Each number is 200 + 30 x the weight over the matrix's rms, rounded and kept within 0 to 999. Layers, rows and columns count from 0.

# up: layer 10 MLP up, 512x192, rms 0.167, rows 77-82, columns 0-191
# down: layer 10 MLP down (transposed), 512x192, rms 0.126, rows 77-82, columns 0-191
# gate: layer 10 MLP gate, 512x192, rms 0.172, rows 78-82, columns 0-191
up77,217,150,190,190,190,240,170,209,194,232,227,186,192,185,232,184,208,231,176,227,300,191,247,158,274,208,228,200,189,216,285,175,245,163,220,206,137,218,164,225,191,173,181,197,208,184,262,163,215,216,183,185,226,211,189,281,144,236,265,193,204,145,173,183,209,192,132,242,188,233,179,185,228,237,164,216,202,189,191,225,190,143,210,210,140,221,231,165,288,173,204,242,202,164,178,193,165,222,236,176,228,145,193,202,213,230,207,208,259,225,160,172,180,206,248,180,181,188,183,221,187,216,234,208,177,173,210,158,177,272,138,210,212,235,242,190,227,210,195,163,248,216,194,214,194,181,224,220,210,200,199,206,223,182,131,151,184,214,177,226,191,194,224,176,227,290,176,187,201,153,196,202,191,202,198,159,221,188,176,255,167,163,165,233,136,216,185,172,208,202,225,203
down77,178,211,182,200,178,189,201,205,228,181,194,214,186,214,169,202,151,178,219,170,192,195,200,162,223,124,210,226,172,200,180,240,251,201,188,204,186,173,104,241,174,253,190,214,216,233,143,162,219,193,211,176,197,208,142,201,152,209,197,234,203,241,228,198,215,162,250,236,198,160,219,192,155,258,267,211,174,200,206,208,221,176,191,216,262,164,205,229,182,185,216,197,211,195,177,158,168,221,258,215,159,196,247,181,190,210,226,219,165,235,172,231,253,221,223,198,204,222,229,210,169,246,251,186,219,248,210,229,212,213,129,152,192,176,206,184,252,189,157,179,201,145,170,187,154,224,142,155,203,230,164,164,217,202,181,233,182,169,209,233,201,204,212,180,235,181,210,199,209,208,189,175,231,228,220,183,209,211,200,174,217,186,228,253,238,228,182,141,223,194,217,187
gate78,152,181,213,183,222,201,172,276,168,183,258,174,208,216,201,187,227,200,204,170,181,189,228,204,220,229,203,218,232,185,221,206,209,226,188,233,234,213,218,187,177,212,263,213,221,245,212,177,182,172,221,167,197,229,176,254,228,206,198,177,137,209,194,202,165,183,229,196,215,205,150,239,271,236,176,184,174,205,232,172,176,229,196,198,239,205,199,211,223,256,197,193,201,205,170,153,267,231,232,181,193,230,135,206,203,199,182,225,178,174,223,142,269,189,213,235,227,222,172,182,204,234,202,203,216,223,159,224,208,169,190,245,228,208,227,243,263,232,201,243,215,217,176,208,236,211,178,199,202,168,233,211,201,217,216,188,183,193,211,193,227,191,146,189,211,182,213,235,236,208,186,203,241,233,222,227,226,242,165,142,158,262,235,196,265,195,214,193,178,216,167,190
up78,178,238,214,156,189,204,152,232,188,237,178,145,204,217,230,231,237,207,211,239,217,208,169,202,211,224,207,248,193,224,206,173,199,176,229,193,216,154,163,204,260,214,242,186,175,183,196,146,175,177,174,135,207,222,203,161,189,210,233,231,210,192,285,174,158,171,138,156,208,179,189,181,204,138,153,204,220,191,238,197,222,135,168,173,193,236,164,193,187,203,202,234,237,193,237,225,204,223,184,230,212,169,252,195,204,235,215,216,221,204,238,251,195,167,164,194,214,194,154,191,248,233,228,210,240,192,208,209,195,216,208,195,258,201,174,213,212,194,207,181,196,194,240,202,227,228,171,227,200,221,182,165,182,168,173,214,233,214,196,198,185,213,251,137,213,182,174,187,174,162,187,183,217,218,147,206,245,171,164,156,216,147,236,145,191,211,217,257,231,210,203,181
down78,188,219,163,205,211,193,153,199,192,302,151,199,216,223,218,261,234,209,230,191,183,261,249,199,211,193,190,205,229,177,218,241,188,171,202,197,211,168,215,243,218,192,178,219,200,181,158,189,204,213,240,188,126,199,193,207,152,197,196,164,203,201,165,174,172,178,192,127,258,196,163,176,216,218,159,184,245,208,240,162,162,188,169,198,156,208,179,218,239,213,193,214,233,194,217,223,232,223,188,233,145,222,175,260,191,162,205,218,186,225,195,197,241,221,197,233,181,150,230,227,203,227,151,183,221,203,236,230,186,215,132,194,179,227,196,204,223,141,202,194,185,190,217,188,156,268,213,216,253,214,202,206,187,184,188,165,211,150,210,206,225,177,217,210,179,213,219,191,168,178,212,211,212,224,238,179,233,162,222,228,213,123,231,198,189,207,183,175,168,181,174,181
gate79,178,221,221,198,214,197,224,198,187,145,174,209,128,160,199,167,177,219,185,172,236,185,195,232,218,200,182,199,223,221,169,220,216,227,171,201,183,186,204,208,171,189,159,195,237,213,177,188,215,184,258,202,214,222,225,192,173,186,254,167,192,219,248,190,253,167,219,172,232,173,159,233,253,258,146,229,192,185,168,212,163,186,163,245,162,187,157,200,202,179,178,193,194,190,200,204,137,188,189,200,201,184,233,226,156,207,182,242,164,198,153,191,223,229,207,185,189,191,215,202,203,192,215,175,240,196,188,188,186,222,193,193,201,251,189,238,207,247,171,239,250,173,167,227,235,188,183,201,207,246,174,181,179,248,159,179,161,231,175,176,208,255,198,245,177,185,205,205,232,201,175,212,170,187,198,171,256,185,198,170,196,154,254,189,182,206,154,182,211,146,190,225
up79,141,174,121,161,207,179,221,202,194,220,182,222,235,211,178,173,174,207,200,181,180,214,179,238,195,228,198,235,285,230,225,163,222,161,210,142,195,173,234,254,226,229,207,173,187,232,193,191,198,217,181,223,179,222,193,187,239,176,221,139,222,175,211,150,131,242,240,180,167,200,178,104,214,229,197,228,177,201,184,270,170,174,192,202,261,265,208,202,168,222,216,205,166,212,213,224,205,206,183,225,217,171,177,220,234,218,161,150,238,231,152,175,209,193,198,206,170,186,210,190,217,174,195,184,174,267,189,190,181,210,207,213,213,205,167,150,219,202,243,209,120,191,130,157,262,217,230,159,186,171,188,179,236,145,199,206,202,168,177,186,184,186,201,211,197,198,194,180,219,175,213,159,194,196,234,196,220,193,175,186,216,209,173,167,194,206,173,233,222,143,197,165
down79,219,201,254,192,193,188,218,225,191,181,184,149,188,161,205,198,173,212,197,203,221,142,186,180,203,188,200,183,178,196,207,214,145,212,175,296,258,241,209,240,197,205,161,241,164,208,238,245,199,200,239,173,222,169,212,212,161,187,138,230,146,195,116,204,206,235,207,191,223,166,219,203,193,206,181,197,261,207,208,208,205,206,243,201,180,223,180,187,212,152,178,197,245,189,186,159,202,192,209,182,209,231,212,164,217,269,209,162,190,161,117,241,234,224,175,216,178,205,181,214,203,196,202,216,222,217,235,235,184,203,198,213,204,210,198,205,197,175,193,192,186,210,209,194,167,174,193,157,164,228,193,201,144,200,244,213,252,159,205,184,187,293,186,281,205,194,188,236,215,171,219,218,226,194,211,136,186,207,204,203,263,220,238,189,184,164,211,165,197,183,197,190
gate80,211,202,188,214,165,221,229,244,189,235,207,212,272,198,225,184,162,252,194,224,240,179,217,265,155,167,149,187,176,151,198,192,214,190,219,183,155,151,222,160,167,182,228,185,215,197,204,187,201,202,230,159,158,238,172,188,241,220,180,237,174,245,234,209,178,221,227,201,173,157,197,213,186,216,121,110,205,252,174,223,196,202,182,239,196,164,161,211,200,175,198,301,223,190,234,227,211,257,219,207,213,204,255,202,190,182,224,174,177,214,232,194,216,167,172,180,210,257,242,239,216,252,220,155,262,168,210,186,167,188,249,238,180,198,218,169,236,171,200,197,188,211,183,166,175,202,226,199,166,190,197,204,207,167,208,206,223,181,215,159,170,204,223,160,264,178,150,210,224,179,172,238,188,140,224,196,212,212,179,160,176,194,208,237,163,228,201,195,164,245,238,203
up80,177,184,211,205,203,200,204,182,212,223,195,184,222,189,223,169,229,213,187,223,212,189,282,230,243,194,140,205,213,219,189,232,259,170,248,189,196,173,242,180,234,182,194,158,162,220,138,285,207,162,255,129,212,258,210,247,163,196,202,229,231,200,197,88,137,192,188,191,234,190,201,228,191,207,179,216,197,176,167,203,244,194,198,213,182,193,163,187,207,213,192,201,190,195,163,142,246,170,213,201,185,166,250,204,162,186,214,230,165,214,169,201,201,196,221,214,222,218,223,141,194,193,205,212,234,205,202,174,186,162,205,234,175,211,222,252,210,225,152,176,193,225,269,209,264,225,211,172,241,228,188,200,240,161,208,180,188,239,201,213,177,244,162,234,217,188,174,210,176,188,176,237,179,185,151,210,167,209,237,174,161,137,225,166,208,194,212,198,223,154,207,224
down80,172,191,235,195,228,212,181,187,184,202,182,222,214,232,210,185,226,178,199,216,203,179,168,223,176,160,169,150,172,198,186,199,202,182,138,167,225,198,181,209,201,196,207,133,175,245,200,205,209,220,225,180,178,196,165,278,199,226,209,219,238,228,255,212,168,250,205,173,200,175,170,172,200,223,214,182,189,212,217,189,183,268,306,180,233,173,205,169,215,205,179,178,177,169,216,223,215,228,223,172,192,161,238,189,217,193,181,202,196,264,181,140,220,182,201,159,180,253,186,208,185,221,175,208,210,159,221,235,173,251,241,182,151,217,240,235,171,195,172,194,224,174,207,184,227,181,104,139,191,218,185,187,201,220,256,183,280,214,201,189,198,216,178,186,152,164,222,173,173,185,294,224,244,204,159,246,226,171,213,188,179,179,243,169,146,234,243,209,189,198,224,229
gate81,200,182,164,245,221,196,194,177,181,179,229,199,146,197,179,201,207,179,180,204,264,243,214,193,212,188,235,216,187,193,252,223,239,192,199,239,196,245,215,200,215,213,204,191,210,200,200,196,232,205,166,220,161,189,197,201,194,184,179,204,187,190,198,245,183,234,202,153,224,245,214,203,214,196,197,171,248,225,199,139,154,209,196,193,174,261,214,220,180,179,239,141,222,125,231,226,222,156,201,187,207,180,167,204,243,182,187,195,194,218,192,179,189,127,230,261,215,207,212,186,189,216,143,237,241,173,220,153,184,229,153,222,207,242,286,225,236,221,196,209,254,196,218,236,223,194,253,170,190,189,177,215,283,199,188,251,151,222,200,212,183,191,209,155,209,206,179,206,184,221,184,200,188,238,193,237,185,208,233,170,166,163,200,204,180,243,219,202,197,196,221,172
up81,214,214,199,199,171,186,165,205,187,120,234,202,212,209,164,123,249,191,243,176,235,184,235,208,224,150,206,222,182,203,168,212,140,141,235,185,208,202,177,261,240,229,201,231,232,232,212,170,167,154,240,166,181,241,217,212,230,256,207,176,185,268,198,199,192,233,175,223,166,262,216,201,219,197,181,206,203,176,221,143,161,199,157,201,166,183,176,203,220,188,247,229,204,218,219,168,190,225,205,195,190,200,211,207,195,196,230,157,171,193,241,202,143,189,225,211,215,209,174,173,234,149,196,212,159,224,273,207,183,181,188,213,206,198,169,204,198,165,228,236,194,198,227,183,213,181,201,196,220,212,197,178,226,140,262,201,224,151,186,185,255,164,195,189,190,183,189,191,220,233,181,207,185,165,163,258,219,152,184,230,219,183,250,172,204,199,207,217,192,229,192,197
down81,227,234,240,163,162,172,177,220,148,163,216,209,203,216,216,221,182,163,199,229,195,202,219,220,241,168,209,225,195,207,231,182,188,198,161,180,145,241,198,177,183,167,156,222,222,221,261,226,208,189,221,222,245,176,176,149,213,141,179,170,192,264,187,187,177,181,200,224,169,187,237,205,192,201,204,205,195,188,193,189,224,185,176,189,208,157,160,230,208,184,231,230,155,189,160,220,225,178,218,223,209,234,223,230,182,222,208,234,184,163,197,192,186,243,244,184,150,252,195,174,210,215,225,218,172,226,202,157,193,161,233,194,233,220,244,204,195,136,274,200,206,196,223,157,257,176,200,209,173,247,204,202,248,225,191,199,197,177,228,213,201,113,182,164,187,168,189,229,225,221,232,150,182,169,195,215,222,175,204,173,207,187,203,208,246,213,231,182,198,184,235,171
gate82,185,266,228,197,232,243,199,165,185,186,223,197,191,175,211,244,169,204,200,235,232,189,203,177,235,215,200,188,212,236,208,166,246,172,209,151,176,179,187,233,179,199,201,222,146,181,240,199,198,195,163,221,187,209,226,178,194,161,218,273,220,176,195,207,188,192,179,175,180,228,186,170,248,163,223,178,196,201,197,197,198,200,177,162,224,171,232,197,216,208,253,204,227,193,198,159,226,200,211,170,203,232,150,202,214,267,197,196,191,174,146,228,169,208,165,202,217,221,207,263,121,195,168,187,151,186,175,168,225,220,188,220,207,190,263,218,191,202,185,192,172,182,208,185,203,235,249,211,179,112,228,170,215,224,249,206,255,174,210,214,199,174,254,208,210,184,223,216,166,181,194,163,177,182,243,235,172,193,207,171,186,243,238,243,236,211,158,208,207,143,200,173
up82,171,167,226,182,212,191,189,173,206,200,185,206,158,201,201,240,175,210,179,199,139,200,186,165,229,163,181,257,217,173,159,223,260,155,169,145,174,204,135,198,185,176,206,215,208,228,218,171,156,158,202,214,193,213,185,240,244,250,252,217,208,181,209,221,207,190,194,189,228,216,171,172,154,179,146,186,234,209,169,187,169,189,164,223,241,228,210,240,188,233,197,151,159,232,120,181,259,222,166,266,211,218,193,197,234,209,167,217,236,214,227,201,237,190,200,244,173,193,204,143,189,237,197,201,165,224,226,170,195,221,177,216,160,200,173,203,243,170,173,149,161,214,120,232,170,184,163,230,213,180,213,225,200,187,156,193,202,189,208,180,199,217,218,143,112,199,173,224,195,261,220,208,177,227,202,189,244,251,242,152,258,262,203,199,231,168,215,181,184,184,210,220
down82,228,175,209,198,214,259,180,248,156,198,231,177,210,252,215,192,239,199,166,196,216,211,182,195,153,205,190,153,186,179,204,172,148,201,222,145,224,168,174,211,142,149,236,187,200,246,148,167,156,228,201,217,197,228,184,206,155,165,137,206,267,207,195,199,185,252,204,190,171,172,236,147,221,210,176,250,189,185,232,216,156,167,170,205,243,214,223,254,216,172,167,153,191,214,232,259,189,222,197,225,190,201,227,202,181,206,204,212,218,168,185,192,192,215,238,201,212,192,211,191,211,245,205,215,161,202,199,224,176,189,218,176,175,202,184,223,222,221,180,219,250,177,186,235,188,238,201,281,140,165,188,215,145,173,155,201,227,243,170,224,249,170,218,142,244,224,188,235,201,195,204,252,241,188,204,224,241,227,174,155,206,139,192,202,212,147,177,205,189,229,209,175